Weights of a small transformer language model: rotary positions, untied embeddings.
Each number is 128 + 32 x the weight over its row's rms, rounded and kept within 0 to 255. Layers, rows and columns count from 0. Numbers have three digits each. The size before them is the row's rms in percent of the matrix's.

# down: layer 6 MLP down (transposed), 192x64, rms 0.248, rows 66-96, columns 0-63
# gate: layer 6 MLP gate, 192x64, rms 0.447, rows 67-97, columns 0-63
# up: layer 6 MLP up, 192x64, rms 0.467, rows 67-97, columns 0-63
down66 100:094189069118151070163079103113138144132098099151132150113144152112134155080090101138148133119125105140185189113081188133123153102099134124072082192126068081155134154147148112122095119153176149
gate67 100:121145109100133129178106096167128128184158122134057096172088138056088154146159161092147129122130100117064155122131096103146111094113174196132160085124123138120173095076127093165135066162138125
up67 099:092106125162141143083120166161080127149107168149166131138127118116181201132123107101209153134131182148127169101138109133128088173131133075078148161167051156087083134144088131125149113112135080
down67 097:129133129190118149162130100100149129118085129128153115158121177207170092144096067152157115158121153175151099128113170119108122152163084096041137160102112153137047176081123148091123117134111130
gate68 102:149148117134145089094173115085120118114182132135083134144146133158100164146170159114050122093103113181088097140155148163115081156128168087089162075123077192164144156110079097102115095151167156
up68 086:134111124095128086094093112173113144103141130116118171147143129155175082143157058048157162155122105077148137149128090084142144166137095166108103160189154136125154149134191163088137131171105062
down68 094:128103112110112142145130076084172063128164093138165169099118129118130206168155165123163138074187157209102068102101156135120087124119110136131131141164112119188072113123104123096148114101110142
gate69 094:119115087077144138097091144130135109100134140175171156161162136156126187053103134132104080145106217155091123165141158143147152171089082123115129101070091150154167132164094147120115072142159153
up69 100:090121161139126100114103130144127118093154140154110114055140148141097154156145115079130084164112177128217104096126131151114119153122169096153091164095127109202118068102137156094181109177108063
down69 094:143072161202139133178141129163146115111132158059166091137099056127158084176100171188164138103134076126151114130135141075121134124084142072103144154141159113131107126082156076137135148147094125
gate70 092:159103059173101146172091135076169117151130153148127142129105123110072093063130146147093143134132132170174085126146138158110151101156159127112105073187126161204136141143200159109119106094150163
up70 109:153099134131171136110112090104131108132101180144130097137125138137128162144110155121111147107146157155140077105121114140111156087136187132127113131175063083132168099196198131124185095123101016
down70 103:100170144114120139139116142071127138081110156135131136108084162148118190104185096070133069132165152158142149093154151184149144093151144065070076128146097103119134101141197133165163125075130107
gate71 102:150082103153159101187148141123137185142113085114100169155117119159096116110118078127043138066131105166102084163150124119192098164174072088108118151117091128174116118126117104127081168147131095
up71 099:107097142111143098137130122119168137146205161155117104130128077151127134087115170120143079077190235095109143135136157139139090145162130147165139118092146115082161170112072133100138056118106132
down71 098:108127067142090156133096062157070215112112071125168197117114148167129148136121139190082150148149088134128084114134168142122110126109092182111136147103136131203121136126118142138114177108127110
gate72 100:109213150074097166148064130108102177136132106127100139157117144059072068167127153118113160119117088124154169119085121133210135113108157153095087119138117091120153131097176157123137123134133083
up72 094:135119100163151191121151169153122133092134073117090143106117134170132122121174121178113073124145136141136125150156140173134171161156104085143142162091050142128115098064152068082164065149163166
down72 090:177133127133102107124168140193180085169164158120120158135081106103135137160139181097051100146098122128127103166115174142120092119086199139107197103094138130112170149118136142114096122092166070
gate73 114:083157103141123098142115104164113151092166114107071127107097169075078115088164144157164148089131134166211109139161129158086126124153146138118136158124198153177122120126159154195086094122073103
up73 089:146120068119082141071160140154127116157094115173103129149182130094130162200110144150158142121109130114142105126070087142183171131111108122169102189148068094112159148129141126211124176135090136
down73 094:139189149145107155100112096148126161160180153100176130117120145074126070063103121119086107134137144162159199140153109123114123098157073162094175125111163120121136118103195177128082079079125151
gate74 099:128129106098074098212175110119198152158136110048129114095169107150114109168100128094128093122155111136108142124168081157122093201120124149108080175114119097106160147128080075151153116103120126
up74 092:130116138102142144093170115128159119101081128097104122123128171104129153169178127143148117144098148139124076072094179146101243175098088137135174181144127144093092131100052113147094107114138128
down74 100:151121159135144185109151071114118194094130082113091173136128187122140139073151155158127150150097133120124139184119155180100141096144153133085149089121106094130122051122079151128201159145100079
gate75 093:109183178127059117194055172126115129154117210179098120097119129150076125145146136133142121075157172113090132091122111093132156163085136137134105147070105176151142144123129097103141105095128161
up75 104:117166129129077131143113124148153140097079182108111149178135145139174165095123108127180125187088068134200109082101115163068139154152161147128103142129161138085043135134135146138187133096151115
down75 111:168115158153167105124121138120101190097119167085154068129091153058160122115134140104082173148082169097101095110113109184085159174148085156113085143118123128123102104113137146174207151129107161
gate76 097:100178122088147112141128145077172107111153193091129112179156075129163158076141123126120098083189113144135191148131159195077173180131072125110126116096148133102168144126142138088104115086117114
up76 093:105113124110149170135111125154159112146158109130108162100057133136156149151137120120148129167111095124078083070167121132196140116122181098099080123142018113136069122157080108123146109094176155
down76 094:163124182110121100166060125115142131074077137080075114138156110119101136126178156094163135163164142152098075128163053111086112153133165099193154121166118173167124130130092129183090127124147131
gate77 098:110147141157098124145128112175096163161068182109208116180083166168114148094099113114120197110157183060073123120108105101088129101133130120120136170111122080155153129102117120094127108176156115
up77 101:131123193062138155128150117113124070150078103133153103127097172119129091116071151172067123114165120073158043116151138151119189109164127160117111101105185122113153095153129096108110118086129093
down77 104:117113059159121139111169109073145124027177164174110133083175117144109102155108122161152140125060145150155147132120180145124152066114150135096119137139143116134100101176137140138086120170160070
gate78 100:116137151172129117131122185135184077103111132107154148111145111180091108126097117142131135133146147130151129132131119082166087113047101126134090118153145200097193207133111076077172089100151099
up78 088:154139132135122111076166091142173096115121166132195076118103144134108172049119143172070036095125113121127143087192093144110129161153118135105082104174119157163107096158126129159124111100145131
down78 089:175153076079093113110106102143118194129092133141129118151105087165126076133076129067165204146109099135158138136131193117138108114137154141113102150093125117134111086149171174083112136158076191
gate79 099:155117139155129092154165084104122126074165171136137145133067099125125093115069101153150115090226108164091084129099197146120095093106155163145103106099116168081104137103151114115138107115171082
up79 091:161108142138137066144117157074141138105131093141114112141131076119089125069129170081197075123170171136126098090152198132104107160080122147176092103118136164100102153147120101098159162167139066
down79 094:090172048171110145016173147149132106135150109174126121059114128120139099110114110142089191144105134147188145120101086139144088153111109156119152114129114149162122153129141124111157090127168176
gate80 094:161147134139139180131117142104092148116089162124152166072145094132139168116117114091170068178126074111122110100144108152102116188172104035158104109154135122190122138169087113166132149120163184
up80 111:074179190120155109154128090078107139105126153120098072108137139121125123150090143148159110096131141154129132127077095096204086125147151174098095131095142202110124094058131181136064117135142150
down80 113:155123100181146104160108123115073143187181077084123152116135102073137170121129139141119164149113127128061103151142118094061161123092102103204184117169113095110101138115117129093131190127094157
gate81 103:132082143135120087183181131120102081116072139091153145144125096198080155160113177109120106157118133184109149131086085157103106186156139071138162105175119124169192122111117154127098152151127174
up81 097:098116143153144114115144143144120063137141171099110152120068124133112157128129090093076127123170086151076204125162090146134141097101154147192112085087187091108189156101085160136148133126069148
down81 101:122121128129119154146149084102187173107117150205118105100168166168145129140142165118128039135101085169184104154145108048130112112099130088104155144105124118145113088166177083150128115123162084
gate82 095:092143180141149170137099110127151121059110104069114127112191115092110106159113194113124165107151146135082125118113129141128076143145111179199125108129096119171104127067105181148207103152124129
up82 102:095130062109115122102088123139080178151129172143147117221126147105156077090142092120105104115175108136202158202126143165126156096150142093081122168110161131107143147166127121077112100135136104
down82 097:101119137096113163080116152159120126235105121082153110157079136133024149138145132145123132090136117157141130125144126055077096113127135145135130177130144104086152158160182085116161105140119156
gate83 083:118171117105126121140131112132144135126097127163059123151131183124092149149119161123140027123068146054148150131107228133108128150152166062087128120079128120131168114113153117142132105085113124
up83 094:098139115129154118125141146148122103133135155122140137148079087136251132128172114114063193125145135197119137160096092166176129168141101118120143129110084182126126098100093143146104148076095086
down83 088:116150119129110115118173150121109116104128038175114101133135165082039119115092181116204090128095138063157124110142119098111126107112166139118148132130139160115136121184141075124186121103183154
gate84 097:108139120106135077145114148175092088158127118120094084133143171085112131093151077126126142166137100124190173142162044120069133119130156104186079133183104179137108136132193177152093130121132139
up84 087:195131142127082179136098179116131128125098102139109198149124116121159109187158099137161113207103080115126183071113148084149146146123104099195144142080067071153117133122142117117121120152120132
down84 096:093125138154092156145143146152131167055120145182135195124105110130115123099091151174054115176139076168157090120156137192132088105104147177102119110107151092166122130108062119106111152131094175
gate85 084:072137152116133141188177128081155139133108126134114161143140128158157139122105130118115128133068098174157110115060100107104092118194102128145089102181160152105167059196150161095122153116083072
up85 100:178129081123154072087158136114070134130098143171133102082101086077114137147094084166153119123196164128180139138151155176123154131173124067124119159128106127186115086164138105139069095145162119
down85 102:158094136089113133198135101154109132133118102147100111088135158129117119152106089186091096148109120148040127105168177152052166173169153077106098150191179147110155140114128106130121133172121107
gate86 096:119069073150073139140117138116107114083147186156106152065105096101088116117146120121088123144129152170163180139167094180114085166126079094131131190110122092127155102104134135126081169131202139
up86 114:134098072102162088147117081130135092120148155102099149057121138097129149110091116136078122130161100111135190133140110162151111102119035154133150114150173125127185111071145169140044165105134118
down86 106:152143117127131120126164113161116133127139074078078094134127203162171106149088140141128136133116098120040163138110097094196138089126156159113088095159174127127136143118083164156147213088117101
gate87 098:163082135108077151191145118197134100125083162087099152146078121126170117150081104132127130122094143159109113135134114140142157084180103099133112184119130094064213143157151115138134121191113093
up87 103:131125146102089114161122140080155063105095076133085139121155116125170156132162092132130047130058152139088159121180112161150126098122120091126093101107127134130149132151179075159133202184151089
down87 096:167098166166141128095163143183142182145117149116133077046116141166115130123103163123136157134145112156132090024089075137100098134100107147161163101167115130144105156067116139158107161125152089
gate88 096:100129172145129104141068158144142100140147144141114110116095165136132156065067096096144103048146134093114124219123139108120164119114113098149074152116135143112129118110180189096145175084180093
up88 095:161152157103137155129192138103115099155145181123086158105123093109118159172142116102149067134073095189164069073145170103070137126144187133073122103125108152162144152180145153137082145102119133
down88 093:141130115054106138139159093090115183047116132131110089150084146209118127156134124128140172144093082158133078113113116182125104112121162104106166200089168107173146146108089138134127108173124149
gate89 099:139187149139095134101140093150115160172145174158087099134138098164101145064147106119125118071158134152112084184113100139088086125150145119135117121043112133152071138105118088161089072182105087
up89 097:111113130134131166118131095143150112135149140150130138112095097089129199095152149162086142180088158155147128167121147172139106121204097135184068109127105051182090092133100111105130075181099162
down89 103:073134123122153150113148098131154154110120133127087154177090120177144150087124135171158112157169126133154175216114109128082084067194161122065150115121102125096104126111114091192114103175119101
gate90 097:127121151093110075107117168102143121116101177106113128185086166116186072150126156105152118127165115130079109148128078155083079133117152127124073122097168119117125145081104178066108079194173152
up90 098:082131112102161186144100119130152129138135095092139145100159108103020159120167103129062150111132144164187156096132159180151143106143170106103125101156090166174122181167173085138119147129104132
down90 096:114074097100134096102145060161166141140101146144127171149098092102119098136141155114115104082135158165096104143124219131088122177164167184137182135123099097090105130163164136075150103118163180
gate91 096:117107118135111135078107140146154120157144110115087150125149072158165143120126096056177172127155156128096168152135090101185127165118126075151068168179109100136091166166165062071174116115115122
up91 100:126116204121138197116114105130128136073122131137099138107106123200147105097100098167096141150086134109137096113128125159177148097155148133077181134122121139164136145162132089076166038092153185
down91 104:164115092122122109105133153158139129205184129119156146108175064059117146107148088136147198138119095086093174092092139090135131126106163130191129118120101112080151134144129127099194093148084099
gate92 102:147114127178124126130206119114141138106107187096157167119140124129102095122112095137117081091121117129134129147126174149183122127116183134102131145182026117167110100185145099116074155169191101
up92 090:142159131094088156135139173106167089101128095118146058163120172118128131109176083146134159105102075143119096098184101114124138179168121135162151170133161108144074083094122148074159094062126180
down92 092:127160119108151107094200129097101141092116171143132114103124170112135133097140060161149073108105130121125127153116192127149119102172188142168122135157041100164170122183170066116104127120106090
gate93 096:160126143091164081138099140124164109052075190082103146160114089128109149140148192142111149178078122149119134107069112142147155136107142133135135166082113136192152099188147099140145131131202133
up93 094:186149116129131085134181076164073127165122098102163123163118114096080140086104185116137088098196136086163175133107113070114121121144193133144151136127084133120086101107142164134170150136165079
down93 095:111178093134174079142139116160090124152083117164095171168159123125215204103114114083132122134083115141132131137141105153142142115111151124096156071133135087088141146171138145067138117161070071
gate94 096:135124090165063140111082150142110104087119129158049146147096165121104073143103163162162150178161175139049165143122091134190122113176127115113092089102140173142150133139126142130078103164121106
up94 091:127193134121112119132077124105097100111123141081160176191151063057136113140113177110129182095153087138089176126081123141110157121105161076160151102141160063153091174139140119126104164136104123
down94 096:130144118141086106110131093148171164119126127152077131140097096009158123134142125108134172157153192153047171124101177120087091158131131174140113143090153151158104113129139127123118127164064120
gate95 113:111138089067095060156109159136125190167115126143094166127130110188126093131127093103091117120173147109157156192106147138156087163143069084085131138123107162161155111168176133105158129077077141
up95 103:184169142110160139111070118139168105167157104125175182131096203178132097136125133125114130104072120134086112135123121135126114168130144115150193125118158094180156106084174075113134112144042110
down95 101:117106165158127153147134151038164163117140121170097156105101180109105122100132155108181138174063105085106104118181169130083124095122109114085128098179093164110064129146130115177157115149161161
gate96 098:069085087066119112131124111118158141120150158171122108087169117132192147157067124109173104078129159124112093135118143153121064130154140078181107150097162106177161166105116062125132107181146112
up96 102:181123120117172154111171112117165105097138089151108122071161101165126134187112160100125105134067171084148143167181134048094127130099094165158109168115084097146168129144071152081125104130159133
down96 103:094124095117151045148104106102098081156161114129158122118206154162169125162142117083129139130145146162059125158132080146162064139143116104108134145184150129153107149122168119144154120199130062
gate97 109:091187102118181143128120124133146072137124067083130113121147205116071145131124137131122197099162101127172107067114105142070139156151134087084114164146118194171114087126109130158145163129164134
up97 095:154126142136131160109143069110138204140142136108081087089140184149109152126139185126196166120054088127079066113101187150100125136129088113101115081124109098109146105171146118159122126083134161